config.yaml
num_key_value_heads: 4
vocab_size: 36925
norm_place: "pre"
rope_fraction: 1.0
init: "normal"
init_std_up: 0.0202
lr_head: 0.00615
warmup_steps: 200
decay_fraction: 1.0
decay_shape: "pow"
final_lr_fraction: 0.05
batch_tokens: 262144
doc_mask: true
train_tokens: 899200000
Each number is 50 + 15 x the weight over the matrix's rms, rounded and kept within 0 to 99. Layers, rows and columns count from 0.

# layer 12 MLP down (transposed), 3072x768, rms 0.0682, rows 167-185, columns 640-767
47 41 59 40 25 64 30 44 32 71 59 37 67 44 84 46 50 42 45 64 49 36 44 65 51 32 29 40 51 37 76 54 77 56 58 24 43 62 47 61 33 59 46 59 45 53 58 68 33 54 58 70 33 42 48 19 58 46 47 18 69 77 59 67 37 54 41 48 61 25 59 34 36 62 62 24 58 84 59 46 67 44 48 50 47 56 46 81 48 65 66 47 57 48 25 39 53 49 69 46 66 52 50 69 51 49 64 45 46 48 47 46 41 65 43 39 24 63 54 30 37 42 52 65 59 23 54 68
55 69 53 64 67 53 58 60 80 35 27 35 75 49 28 45 31 52 53 62 59 51 60 42 38 79 48 52 75 40 54 38 52 39 58 56 63 40 21 51 45 39 45 55 47 54 44 37 31 44 44 39 41 46 82 58 39 10 74 31 67 60 67 33 36 50 29 14 40 79 44 71 54 56 64 50 91 62 47 62 33 64 39 34 51 29 51 62 50 60 60 55 43 42 45 29 42 51 50 52 54 47 27 37 44 27 58 51 52 57 69 24 52 37 73 36 61 40 50 45 51 54 38 55 69 64 60 41
63 73 39 62 57 49 63 65 47 71 63 57 76 46 40 45 45 45 45 50 62 63 61 50 47 48 55 42 64 44 46 10 74 13 53 47 38 76 42 54 34 33 43 23 47 46 44 35 56 32 59 54 40 77 33 49 59 46 74 24 29 59 65 71 39 67 82 50 52 55 51 56 48 82 49 59 33 47 67 42 66 51 52 32 67 53 57 55 40 55 40 54 46 52 37 52 58 54 59 47 51 47 53 70 29 59 46 47 76 43 35 53 26 47 33 54 26 51 54 21 48 47 62 58 42 40 65 50
54 66 62 24 43 62 38 22 21 45 53 11 64 61 66 57 65 42 37 54 36 49 57 52 49 69 71 24 34 76 42 51 70 40 48 48 52 55 46 55 40 32 24 02 34 29 28 43 58 31 51 60 53 62 31 66 54 82 35 65 66 32 50 21 50 54 45 44 64 61 53 37 44 45 53 55 68 38 52 54 52 78 51 51 37 41 47 40 42 46 24 52 48 42 33 33 38 66 61 39 57 81 21 24 51 34 65 53 46 24 51 44 49 49 46 62 49 80 31 48 73 58 41 08 42 38 43 50
54 53 51 48 30 44 38 35 67 52 45 57 74 56 79 75 23 56 53 79 31 36 56 37 33 40 40 59 45 60 69 53 39 54 53 46 50 54 37 58 44 43 41 30 69 48 45 46 60 68 75 57 45 52 49 44 50 36 39 54 55 52 58 74 22 50 22 18 57 24 72 53 50 73 34 49 47 53 44 48 20 50 44 47 50 70 42 47 52 67 52 21 77 56 39 81 60 56 56 59 59 26 69 76 07 40 18 83 22 39 59 43 38 45 69 45 39 77 34 49 46 38 42 37 53 59 42 50
67 44 41 30 52 34 55 35 40 49 37 58 62 74 68 50 52 88 59 52 37 63 65 49 52 50 40 50 58 41 62 67 32 52 42 64 37 38 33 70 41 60 44 35 66 41 41 16 59 60 36 55 61 64 62 60 43 41 51 34 52 60 49 63 54 48 56 55 59 82 55 30 71 70 77 57 42 53 41 51 54 36 45 43 58 38 43 50 37 61 70 58 60 43 43 61 51 50 52 37 40 60 68 70 24 71 44 41 18 37 50 39 29 33 70 71 53 72 44 45 42 90 66 54 45 73 68 51
49 67 21 36 56 71 27 50 77 32 76 30 81 86 48 30 63 41 51 46 50 62 52 49 36 14 42 56 63 42 46 61 45 59 39 28 39 35 56 85 28 44 50 57 33 70 61 70 34 81 61 51 53 69 73 49 27 59 45 85 43 56 49 24 60 69 48 58 66 34 51 45 49 56 59 39 62 42 49 46 42 55 51 38 67 60 62 34 79 57 32 40 80 65 62 63 49 75 28 55 44 28 50 56 73 48 68 48 33 65 55 52 45 49 46 60 55 42 52 84 51 73 67 64 28 38 51 41
57 46 64 69 48 51 45 32 53 76 52 52 49 66 36 46 62 77 47 54 52 52 51 32 41 51 56 45 33 37 54 11 76 40 52 61 53 52 43 63 64 40 58 45 57 29 56 32 36 49 44 62 30 70 58 45 47 45 46 20 43 34 71 80 44 40 38 61 60 42 71 53 68 40 31 45 63 57 41 61 66 35 53 58 27 41 61 38 55 52 40 38 56 68 38 33 36 31 42 63 67 31 33 61 52 45 31 81 65 59 28 52 59 35 57 58 52 47 73 59 71 39 63 27 42 26 62 42
45 59 46 39 37 60 27 73 40 38 36 33 54 27 52 45 64 30 53 48 59 64 47 37 49 34 63 44 26 42 70 54 35 50 26 44 35 44 54 39 37 82 57 55 38 48 44 45 61 60 51 71 59 65 41 67 48 49 68 60 43 65 70 52 44 64 52 67 12 38 68 50 65 71 55 45 44 76 55 77 67 68 51 29 55 36 60 49 35 64 43 45 51 41 60 63 68 77 34 41 62 46 34 63 57 64 58 84 62 68 45 77 48 69 64 37 52 51 45 21 51 40 37 53 67 44 31 64
62 48 67 35 46 56 87 38 75 50 53 53 51 42 55 60 67 34 72 80 64 55 52 52 53 60 56 48 40 82 42 73 50 82 58 34 48 24 42 39 72 52 71 40 54 55 50 35 73 35 79 63 58 61 76 68 56 59 67 67 42 67 44 36 48 49 54 52 47 55 78 54 49 35 38 69 75 48 79 63 57 56 43 70 44 70 61 29 71 50 48 61 38 49 45 58 63 57 47 55 44 50 50 48 33 37 41 80 45 36 46 45 54 62 43 54 76 30 38 46 37 39 67 58 76 26 34 74
68 65 56 25 65 37 64 45 22 61 52 43 61 57 47 65 11 71 55 29 58 54 37 58 81 64 38 43 65 91 52 42 73 57 51 37 66 65 41 60 46 27 32 63 49 49 58 42 68 45 39 74 69 38 32 53 80 45 74 55 58 53 49 31 56 60 43 50 38 61 37 46 55 41 42 54 45 32 58 43 58 59 37 72 30 66 44 55 22 66 28 63 56 26 63 30 50 71 46 43 31 78 63 49 63 71 42 76 53 42 70 88 55 58 30 44 47 38 42 55 27 35 46 49 44 53 51 45
46 43 37 34 47 59 78 26 58 64 27 69 44 41 63 70 45 45 46 46 33 54 70 00 64 67 42 46 38 17 55 55 46 37 55 33 25 82 56 46 30 46 63 52 52 38 71 50 71 53 71 44 58 46 48 42 34 37 07 32 59 69 79 53 53 76 26 55 46 65 60 52 35 63 42 30 53 44 30 50 27 47 16 42 64 62 61 67 29 14 40 54 61 36 39 31 29 49 35 46 84 57 44 63 25 49 46 44 66 60 62 41 60 36 68 20 53 45 52 38 72 62 65 53 51 67 51 67
72 60 49 82 25 20 44 46 65 30 75 60 24 58 59 75 32 55 45 58 29 33 46 60 42 72 47 62 57 66 50 37 38 50 45 39 40 39 27 53 42 65 41 56 40 60 47 52 29 39 71 60 63 69 63 57 32 47 71 51 52 53 52 42 65 59 68 39 42 59 57 40 46 47 25 67 74 21 57 52 52 52 54 75 45 67 51 74 41 55 39 46 44 58 34 31 52 55 37 43 54 33 40 66 37 78 30 59 60 67 53 50 70 61 58 42 55 52 64 52 54 57 61 25 33 47 84 54
45 48 33 29 44 41 38 35 58 35 30 55 50 36 31 57 88 60 68 48 74 49 59 59 30 56 25 31 54 39 46 57 27 61 77 41 33 47 43 48 86 75 66 59 77 63 36 53 55 55 50 24 49 12 51 72 53 57 50 49 53 52 41 53 39 34 47 34 34 40 31 38 61 48 48 40 46 64 55 60 70 61 16 37 61 52 56 44 74 42 68 43 65 43 50 57 60 66 32 64 45 38 66 36 80 52 45 31 59 56 62 25 48 60 45 59 37 55 44 44 68 25 63 50 60 33 53 35
41 35 58 40 34 67 50 26 64 45 57 56 29 84 73 41 68 51 49 61 32 55 67 43 38 59 75 33 42 48 60 46 30 55 67 39 54 61 59 31 41 46 47 29 40 44 57 04 51 52 63 63 07 45 39 34 40 25 52 85 46 37 30 71 05 47 42 69 50 60 37 40 48 75 15 45 42 84 69 75 41 68 58 36 47 40 23 52 51 36 43 45 50 55 58 57 35 31 37 86 41 37 48 41 45 27 47 62 39 34 47 23 51 33 72 33 27 49 78 31 43 61 32 53 34 51 55 45
22 50 63 34 40 10 62 51 31 32 65 42 45 71 31 52 59 55 56 63 47 57 52 44 59 52 63 72 53 51 19 61 57 59 35 52 38 64 44 41 52 54 57 50 64 44 34 32 40 21 29 51 61 60 36 31 57 43 76 63 37 51 78 52 66 73 39 28 72 32 48 59 34 48 74 44 47 32 92 23 37 31 63 28 14 55 42 34 63 74 51 61 27 34 45 66 58 75 39 53 37 49 45 89 59 65 53 44 32 35 35 17 60 39 55 62 41 82 53 80 52 55 50 81 93 43 59 73
46 47 31 45 52 61 54 60 64 42 40 57 44 25 34 45 46 49 55 32 36 59 43 55 55 56 36 67 51 31 51 65 49 53 20 83 37 41 63 50 55 53 50 41 42 44 55 68 62 58 55 34 54 69 57 37 54 60 40 48 40 25 47 59 67 15 60 55 65 69 71 54 35 49 40 37 41 46 56 70 62 86 44 47 60 61 42 51 74 47 25 66 47 72 68 49 26 54 59 55 15 54 28 58 56 32 47 53 32 44 45 32 45 70 63 39 45 30 55 38 46 44 63 58 66 50 38 39
40 65 61 71 64 74 50 55 66 54 61 80 49 38 58 28 41 51 40 50 46 55 74 46 48 66 39 49 62 96 55 63 34 32 34 67 59 69 37 44 55 03 55 63 73 47 52 47 28 49 48 41 51 42 44 48 48 38 33 62 71 61 72 54 33 50 38 44 74 09 43 51 35 56 57 72 83 54 48 63 70 54 55 44 32 33 66 49 27 37 60 67 46 63 54 42 68 68 57 73 58 50 38 52 68 41 60 54 61 42 37 61 38 61 22 64 60 66 26 41 32 28 44 57 31 44 44 49
53 74 47 27 46 35 37 58 61 48 70 62 35 17 41 49 26 41 61 28 44 61 29 55 53 33 43 67 11 55 45 54 33 29 38 53 60 36 30 31 70 17 86 49 30 49 23 51 33 33 52 66 65 68 42 34 70 61 68 39 64 61 43 50 46 52 40 50 40 58 52 50 58 45 68 60 68 51 77 51 38 54 40 35 29 45 58 40 57 24 45 38 48 49 60 36 62 38 40 76 40 50 45 57 56 54 63 45 32 60 54 48 74 43 57 40 51 40 58 37 56 37 73 20 34 72 64 50
# layer 12 MLP gate, 3072x768, rms 0.0683, rows 168-185, columns 640-767
29 27 62 65 76 66 39 37 91 18 48 25 99 45 28 39 63 40 42 69 76 52 53 42 43 67 33 24 71 40 55 64 55 51 41 39 50 46 73 36 44 89 57 51 80 38 54 44 52 41 66 39 59 53 49 37 44 52 59 22 48 73 61 38 49 54 52 37 99 69 41 35 79 72 55 69 66 51 37 45 39 68 46 48 50 56 28 61 55 63 51 55 21 42 49 50 46 56 48 33 42 47 33 26 57 52 63 46 37 47 58 36 58 43 21 29 48 24 50 46 45 34 28 61 54 62 25 52
44 47 70 29 59 57 33 54 79 41 68 52 12 52 47 53 52 50 94 58 60 66 61 65 61 46 32 66 12 56 46 69 46 64 43 28 50 84 54 64 37 51 29 40 63 80 55 61 31 49 69 48 69 64 62 52 65 70 40 48 64 65 61 56 50 73 41 82 48 69 47 47 43 43 49 45 43 36 35 31 37 36 49 30 79 53 48 34 53 37 31 23 41 32 54 67 37 62 33 42 61 62 57 73 49 55 56 59 75 56 35 38 43 72 55 68 59 48 48 46 50 43 76 64 68 48 67 33
46 50 72 70 30 34 45 49 48 79 51 63 34 61 16 61 46 34 57 46 50 40 52 56 30 79 43 57 29 48 43 27 50 47 53 63 31 44 53 41 46 21 96 50 49 39 55 74 66 29 45 69 56 35 51 43 37 39 59 39 47 63 60 52 64 26 49 54 42 59 56 64 40 32 37 91 19 46 64 69 40 49 80 48 30 46 48 36 53 39 50 51 39 70 44 43 45 61 22 62 49 54 58 41 37 53 29 49 73 63 63 44 43 54 40 57 72 44 35 32 58 53 47 63 51 48 43 41
24 71 63 56 67 60 34 43 50 47 42 55 64 81 54 56 54 71 63 46 72 33 40 86 47 34 39 46 32 60 32 42 22 53 39 32 80 47 46 62 57 31 38 55 30 42 39 36 34 31 24 63 53 90 33 31 84 62 55 34 33 65 61 40 41 61 74 28 49 44 39 62 71 52 53 69 51 09 57 45 36 53 70 56 46 36 41 45 50 61 59 72 63 47 61 41 52 43 43 57 50 57 42 50 62 54 78 65 64 71 56 57 43 32 53 60 56 27 43 81 67 60 44 58 30 59 57 72
51 52 37 48 52 51 42 20 50 68 52 62 43 53 58 39 69 49 32 57 47 52 08 46 48 49 48 70 62 53 43 23 45 52 44 35 62 22 45 43 72 66 58 58 63 10 75 69 52 37 63 23 34 54 46 55 59 62 34 39 44 35 44 58 58 40 34 51 32 28 31 69 41 64 78 41 52 62 23 48 63 21 18 23 40 67 70 44 50 44 57 39 51 52 37 48 74 36 63 60 41 58 65 48 09 53 08 66 52 55 66 32 25 57 60 58 48 52 48 78 62 70 57 48 51 13 49 57
56 42 75 45 27 71 60 60 37 50 59 35 22 94 12 74 56 46 76 39 58 49 73 79 58 46 69 50 43 32 52 75 57 22 49 54 37 62 51 45 51 66 40 46 75 46 29 65 43 50 74 20 06 55 61 36 70 42 59 75 27 56 44 40 36 22 46 77 30 59 51 56 44 43 44 42 30 32 48 82 37 58 80 44 54 46 87 55 56 69 67 45 45 49 63 67 44 58 54 34 45 64 53 68 40 34 37 52 55 43 42 46 38 61 63 52 35 66 43 18 32 35 52 40 46 77 47 70
62 66 57 54 53 41 70 49 32 54 74 55 33 41 48 64 72 60 70 47 44 49 48 62 67 54 38 50 49 59 55 39 30 60 69 65 56 24 53 39 68 24 80 56 52 71 53 52 29 62 65 75 23 39 42 49 40 29 71 42 31 40 67 36 70 65 39 70 37 33 35 22 47 30 62 57 60 25 35 64 59 39 63 50 62 55 48 44 65 66 59 63 57 78 31 48 41 52 49 30 35 55 71 52 27 59 64 41 55 59 32 54 39 48 48 49 67 60 71 52 26 35 25 30 51 51 26 23
40 36 43 24 07 50 71 41 62 49 38 47 38 92 38 24 41 64 53 73 60 64 59 50 27 28 36 44 43 54 43 50 52 22 58 21 45 85 32 39 42 36 50 75 43 63 62 70 50 59 60 42 56 36 66 46 56 45 49 36 53 44 68 42 42 51 49 27 53 66 68 61 07 46 42 51 44 46 39 55 58 77 40 29 66 63 79 62 64 61 58 50 38 82 36 18 49 25 36 30 39 31 48 37 62 39 69 62 44 65 42 83 51 76 79 51 26 37 71 44 50 65 13 54 53 47 44 45
71 41 44 60 47 41 40 49 46 24 54 82 54 76 55 54 62 52 57 80 30 68 30 53 33 61 55 54 25 68 59 95 60 68 55 56 41 55 41 46 55 51 35 36 47 68 39 37 54 77 52 55 55 40 53 43 41 50 57 65 36 23 52 34 62 37 93 58 56 51 46 34 40 51 44 52 47 54 63 59 25 42 54 41 90 49 50 46 79 40 19 46 45 32 55 58 54 38 49 61 36 29 49 34 46 75 59 59 77 57 64 58 48 39 67 36 59 60 51 43 61 55 61 62 45 39 53 79
36 28 33 55 35 52 45 55 61 76 83 54 62 59 48 57 67 41 19 42 40 46 70 68 54 23 62 46 33 49 53 24 67 45 70 57 53 52 36 33 45 42 22 43 41 53 59 32 35 48 66 44 49 41 57 48 69 28 63 66 43 61 44 24 67 67 78 39 66 59 74 69 46 43 35 55 50 71 40 54 48 36 32 41 34 75 36 76 34 35 56 46 44 45 34 62 43 60 25 58 85 46 81 49 34 66 24 50 41 53 50 55 45 41 68 49 64 30 54 70 50 48 50 40 20 61 20 56
65 55 52 48 83 51 38 52 58 60 30 41 61 36 34 33 30 56 59 90 54 72 58 85 40 21 41 76 58 43 51 54 42 58 51 41 65 91 41 39 42 62 57 57 66 36 50 21 20 61 43 80 29 28 29 62 63 43 58 28 50 55 54 62 43 49 54 57 53 56 64 40 09 50 55 39 46 78 50 75 44 46 46 53 99 62 53 57 86 56 62 64 58 53 66 43 60 15 65 59 44 44 26 36 50 58 46 26 71 56 48 37 54 26 25 63 51 48 34 50 92 60 59 60 47 54 56 38
67 33 25 41 54 84 63 71 59 51 53 59 40 60 46 63 30 68 56 65 51 67 30 62 48 28 79 57 71 39 58 52 31 59 35 59 17 30 72 38 55 54 51 56 60 54 49 73 32 63 37 36 55 19 44 62 66 35 52 42 36 63 28 56 49 58 33 68 40 38 41 61 68 33 12 69 48 19 46 91 56 24 77 42 51 40 29 38 64 54 62 72 38 40 51 40 62 65 60 43 53 52 63 44 55 46 41 34 50 50 62 30 60 68 42 59 28 33 34 77 46 34 60 67 41 53 61 46
49 49 52 53 42 68 71 45 81 56 38 28 63 48 56 59 50 32 62 68 17 53 27 65 64 62 61 71 71 63 71 32 40 61 34 15 79 71 50 62 57 61 23 44 78 23 21 36 54 68 37 52 41 70 53 49 56 66 75 68 73 41 27 80 47 41 10 32 52 56 65 22 60 67 62 52 61 60 28 52 30 24 60 39 64 46 37 62 58 40 67 26 39 48 59 45 43 37 54 93 35 53 32 52 54 63 37 33 38 55 35 55 46 47 66 27 70 43 58 50 46 54 61 16 61 46 52 17
43 43 35 51 55 42 45 52 69 49 63 60 45 41 42 48 40 32 41 68 47 64 23 47 48 43 68 73 57 39 49 49 48 48 54 45 68 44 61 17 40 43 92 50 35 27 29 61 06 34 34 65 44 52 48 88 62 38 46 39 50 76 36 55 50 68 35 50 33 55 48 46 50 37 50 29 75 58 24 64 36 74 32 50 30 32 29 54 59 53 35 12 70 32 72 69 48 60 49 67 66 56 42 52 50 41 33 68 64 22 36 51 45 43 48 37 64 46 48 43 44 56 61 76 44 61 50 29
55 59 46 50 68 51 76 41 50 56 84 38 35 44 38 77 77 59 37 59 60 69 60 69 63 41 47 76 60 67 53 43 39 43 46 42 67 31 58 65 58 76 70 60 55 37 43 43 48 38 30 43 43 55 40 65 27 38 49 58 73 30 69 74 52 56 55 51 21 44 34 56 34 51 54 46 24 57 57 39 41 49 44 49 36 52 48 54 14 53 69 50 41 31 53 28 77 38 52 70 49 62 60 24 38 60 53 48 58 65 53 59 45 46 23 29 26 66 43 63 71 82 45 29 48 50 40 46
47 22 53 57 61 51 33 60 38 52 73 40 74 61 62 36 66 51 58 69 78 41 68 60 32 49 44 45 50 37 64 50 75 40 58 30 59 60 41 29 27 34 62 45 54 52 61 60 64 29 34 49 44 59 39 42 67 47 66 43 58 44 35 64 63 34 41 61 60 46 41 40 47 36 56 58 48 57 73 82 58 52 54 77 68 65 61 40 49 47 45 54 41 54 60 36 40 32 50 35 57 52 61 47 36 37 53 69 54 74 37 56 56 46 68 48 32 41 66 50 52 47 55 17 60 53 31 65
88 81 59 48 42 53 54 37 55 63 49 67 28 54 69 41 39 46 55 50 57 69 35 42 36 74 49 64 76 57 72 54 47 59 40 66 28 46 59 60 26 52 49 23 16 71 47 42 28 75 31 58 50 35 42 35 28 38 41 48 57 81 47 47 50 46 64 16 65 58 58 47 32 57 70 50 63 29 35 54 34 14 52 52 55 56 54 45 72 45 52 50 64 54 55 57 45 41 43 54 47 79 47 51 60 47 56 66 65 45 52 36 53 23 35 67 87 57 61 46 40 35 39 30 70 67 38 87
45 45 62 43 37 82 33 65 58 50 46 58 40 29 61 24 61 50 33 32 29 53 83 28 42 21 46 36 71 70 58 52 36 65 80 25 57 70 45 67 34 40 55 48 46 46 42 58 54 63 63 50 46 54 57 49 74 56 42 60 40 46 50 68 27 40 38 61 51 38 26 48 53 50 35 45 93 32 31 50 49 69 61 40 70 63 51 22 43 48 57 64 54 38 64 50 46 56 71 60 57 46 62 63 51 77 51 51 72 49 47 44 63 66 53 41 50 53 37 42 28 28 81 54 54 29 38 64
# layer 12 MLP up, 3072x768, rms 0.0719, rows 168-185, columns 640-767
53 48 68 46 65 40 25 50 58 39 64 66 67 61 36 59 78 18 43 61 38 31 55 16 55 69 40 68 44 34 21 36 57 51 39 77 86 48 50 56 46 57 62 58 45 54 47 44 54 30 46 47 35 48 50 50 40 73 70 59 57 89 64 37 54 34 31 33 73 76 47 48 36 53 43 51 80 44 36 15 29 58 53 71 34 61 58 72 37 68 44 62 61 19 38 44 48 50 46 59 44 69 49 25 43 55 79 57 39 52 51 26 52 45 31 65 47 57 28 69 57 70 67 62 58 39 49 63
62 45 30 59 82 40 28 56 49 36 17 28 49 28 55 38 74 62 46 47 58 31 74 65 73 67 59 43 46 52 12 46 40 52 50 70 64 53 34 70 53 61 46 42 64 74 35 59 71 74 41 40 66 41 30 69 38 46 50 42 63 61 47 82 51 61 64 62 59 61 32 49 36 42 76 70 69 72 67 69 46 45 67 53 28 63 53 58 41 50 63 76 60 40 64 44 62 43 53 26 45 47 60 49 63 46 37 67 44 56 71 58 55 36 38 49 29 57 44 51 36 41 31 43 27 42 40 54
49 53 34 39 97 40 06 34 67 53 45 53 43 63 44 59 40 53 33 71 47 35 35 39 46 47 45 51 49 25 48 70 55 46 32 59 30 58 53 51 34 33 60 42 34 60 32 61 42 69 43 81 61 60 73 72 56 22 59 56 55 31 54 46 65 39 74 60 53 32 42 40 43 57 30 55 63 45 53 37 54 35 56 45 54 40 23 49 64 48 65 78 38 63 67 55 68 70 61 44 63 39 74 55 57 20 65 84 24 53 30 33 55 60 57 56 54 06 52 36 70 32 49 61 52 37 37 17
40 26 44 42 35 51 50 16 80 26 45 63 54 38 55 54 54 13 62 34 27 58 47 51 45 31 42 66 62 55 42 45 69 48 62 35 42 78 86 25 44 57 47 45 59 32 41 60 63 28 55 62 51 27 73 13 30 45 50 59 34 54 30 54 32 70 45 48 54 35 40 43 59 36 62 59 41 64 75 43 56 82 54 56 54 36 38 47 60 21 75 77 51 73 69 80 47 54 51 30 49 52 47 33 34 68 49 65 49 32 63 49 39 19 53 64 68 41 58 54 58 52 61 56 33 31 75 33
66 41 74 36 68 46 40 43 45 73 77 64 69 40 44 45 54 63 41 63 38 72 58 38 53 16 47 52 42 30 39 73 53 52 45 61 51 52 37 74 37 56 49 29 41 41 45 81 62 35 65 74 70 57 49 45 60 48 28 20 59 63 53 63 35 47 33 18 30 46 81 62 38 55 60 29 67 52 46 40 37 32 68 34 56 43 25 37 52 25 31 56 51 63 51 50 63 49 68 53 36 55 48 42 15 37 58 46 55 64 57 60 36 53 49 79 62 57 36 33 58 52 34 39 21 68 51 63
50 62 45 32 50 55 27 45 59 74 54 54 65 25 67 35 72 28 45 44 46 65 39 24 39 39 51 33 31 58 56 32 65 56 75 22 53 68 57 43 53 40 44 66 52 34 56 59 70 54 44 62 58 72 48 53 23 54 56 67 50 34 77 53 62 66 76 57 43 45 70 71 25 35 66 11 39 61 50 55 62 50 59 29 52 43 48 59 45 67 51 41 48 66 59 51 45 52 61 81 45 75 25 52 48 46 28 81 46 25 19 45 74 43 50 62 66 25 43 33 45 60 78 29 29 35 30 38
56 40 71 49 59 23 44 39 55 37 72 53 40 52 40 37 28 69 46 43 44 57 62 55 42 40 70 62 51 40 81 53 59 51 59 49 79 66 56 64 39 53 58 43 55 34 54 51 40 39 44 66 76 57 39 66 68 63 59 47 25 33 57 32 57 29 59 71 44 47 67 54 21 37 64 77 59 69 54 39 53 65 44 54 63 65 46 46 78 30 57 37 57 36 45 40 28 34 51 53 61 46 57 33 32 60 27 27 76 59 74 56 38 49 65 25 62 50 43 48 51 64 54 78 50 32 64 61
62 22 42 30 43 35 48 35 45 62 54 38 52 36 36 69 37 29 47 75 35 63 46 85 64 41 70 40 55 88 33 45 49 28 54 28 59 42 53 43 70 35 48 58 31 42 62 41 54 31 69 53 51 47 45 75 38 48 31 72 53 39 59 47 33 50 66 31 49 43 72 29 53 67 38 43 43 52 33 64 55 40 84 46 44 54 40 17 55 65 68 45 54 69 24 61 24 62 44 49 41 43 46 48 62 42 37 52 54 62 34 30 49 53 67 50 63 48 47 16 49 53 31 48 53 49 51 51
67 57 52 42 56 59 22 77 53 83 37 27 79 62 65 49 25 36 30 45 61 89 53 61 49 58 61 59 54 41 58 56 48 29 53 63 58 58 51 53 37 44 44 62 45 44 49 56 57 52 48 44 54 50 32 48 37 34 58 43 43 16 70 49 49 36 86 56 24 62 52 54 59 41 36 64 40 27 76 77 26 42 51 50 41 55 68 36 39 40 48 42 42 64 61 51 20 36 64 69 22 35 30 54 54 49 60 48 41 29 49 57 55 26 81 75 76 30 55 48 50 22 72 43 45 52 59 38
26 45 57 67 56 35 29 56 43 44 56 67 55 49 79 41 50 44 21 54 57 40 62 48 58 38 48 87 33 63 30 47 62 29 47 41 55 68 50 45 50 31 46 49 44 27 53 48 58 50 94 49 74 63 38 58 70 67 73 59 47 47 74 69 29 53 57 41 67 68 26 32 23 71 28 69 61 31 64 60 51 33 41 23 47 31 58 45 61 55 49 63 37 52 44 53 52 40 58 22 39 46 51 57 48 99 40 53 72 49 33 62 60 31 57 39 44 42 63 45 56 80 50 58 71 27 44 71
49 43 56 32 68 66 49 39 52 65 57 12 37 48 70 36 60 59 44 43 56 58 39 36 52 51 38 57 34 49 39 69 36 33 79 70 62 56 38 54 50 73 62 49 55 77 28 65 61 52 52 48 40 40 53 55 47 67 65 56 61 44 44 51 43 47 80 50 59 57 51 63 38 68 50 50 37 38 53 31 37 44 50 56 40 51 38 85 34 59 34 56 65 48 47 48 57 34 53 55 13 24 18 24 49 54 51 73 81 69 31 19 34 25 57 66 48 49 64 61 63 28 48 54 79 32 54 49
41 41 35 69 49 26 67 58 55 66 32 65 65 52 35 58 50 71 69 00 28 52 47 65 63 56 36 28 42 60 35 43 33 28 48 37 67 54 42 51 55 19 33 34 56 50 38 54 40 64 55 28 16 45 66 37 56 14 99 66 54 30 36 64 61 37 45 57 39 77 44 70 40 54 51 28 57 67 38 44 57 55 45 68 45 59 53 42 51 44 33 35 41 54 36 59 58 48 19 37 69 57 62 50 37 54 63 51 56 51 36 05 44 56 45 40 38 45 99 46 36 44 37 37 50 61 63 35
52 29 89 49 50 67 77 23 52 50 57 57 48 51 47 51 52 43 44 70 53 47 45 53 49 62 34 43 48 43 70 28 53 35 44 23 47 22 64 50 33 60 65 58 48 40 59 48 64 57 48 35 49 76 48 62 50 62 39 55 52 28 50 94 54 56 65 37 43 64 69 56 50 58 42 41 32 57 23 53 63 54 45 67 56 60 53 35 66 60 49 73 47 38 59 41 45 60 14 13 35 77 50 38 75 62 73 69 64 76 41 31 63 37 63 43 50 86 52 25 46 31 46 32 31 47 57 54
38 40 33 52 58 62 76 34 29 44 41 61 38 39 61 56 76 33 15 49 38 62 47 45 40 40 68 27 78 50 50 56 38 37 59 48 63 52 40 68 53 42 20 77 45 47 25 43 48 66 26 37 64 24 42 62 55 70 52 53 49 49 42 25 43 29 43 49 39 49 45 52 61 65 58 53 50 53 44 35 36 57 42 48 51 53 16 47 64 77 38 47 53 64 23 70 67 33 37 50 53 40 70 32 42 63 51 69 43 69 21 50 42 72 52 26 49 65 40 54 41 46 67 64 36 19 51 68
38 56 65 47 49 51 63 50 10 51 67 58 35 49 31 42 47 60 37 53 69 57 43 27 37 58 65 44 47 65 63 51 59 63 16 25 54 81 57 68 76 52 33 46 70 47 48 56 31 55 51 43 46 56 66 63 25 57 16 39 58 54 43 52 47 30 55 19 60 43 67 60 39 43 33 44 54 54 57 42 47 39 44 52 46 59 33 50 70 74 50 49 38 81 45 62 44 59 49 45 59 57 45 51 32 58 34 41 56 58 43 67 48 38 19 40 46 53 40 74 38 57 56 39 22 46 36 53
60 23 59 51 44 52 56 51 34 31 62 44 57 75 80 53 52 43 20 47 48 48 45 58 77 27 40 43 55 68 44 51 27 43 79 63 38 60 38 51 75 32 46 55 62 39 49 67 23 61 65 42 70 22 42 73 47 53 65 57 42 39 51 54 69 21 59 52 58 38 70 60 57 29 56 43 64 38 56 40 65 31 54 30 53 30 22 60 38 33 82 26 47 50 20 75 50 55 47 54 69 43 46 58 58 48 79 47 40 58 74 67 56 48 21 54 52 52 65 68 68 58 40 43 68 41 46 33
34 61 43 56 70 59 61 43 39 66 75 68 51 49 48 53 49 53 65 67 51 50 34 63 46 66 52 60 27 53 49 16 60 54 77 55 79 50 57 49 63 63 31 55 48 55 20 56 26 29 83 71 53 41 35 44 49 30 69 36 42 32 45 49 21 58 21 18 51 32 84 64 34 57 47 33 40 68 79 43 82 63 75 71 37 39 70 39 48 44 30 31 68 39 42 70 55 47 41 50 46 90 54 41 46 57 58 17 36 61 83 17 51 46 83 68 25 22 60 49 27 53 36 62 69 49 52 66
57 21 66 77 50 47 33 51 32 62 43 60 49 48 33 50 33 30 59 50 67 23 38 32 46 42 51 41 47 42 64 44 74 68 42 65 39 47 32 40 46 49 73 35 45 58 58 40 67 49 51 27 44 23 53 22 44 48 58 39 25 49 37 44 48 46 48 37 57 65 40 64 47 52 47 83 58 37 35 22 39 36 64 48 44 47 36 70 65 37 54 54 35 79 61 48 71 42 59 59 33 58 82 53 57 40 49 31 84 59 54 34 78 42 15 76 45 50 49 59 57 61 41 59 23 61 38 28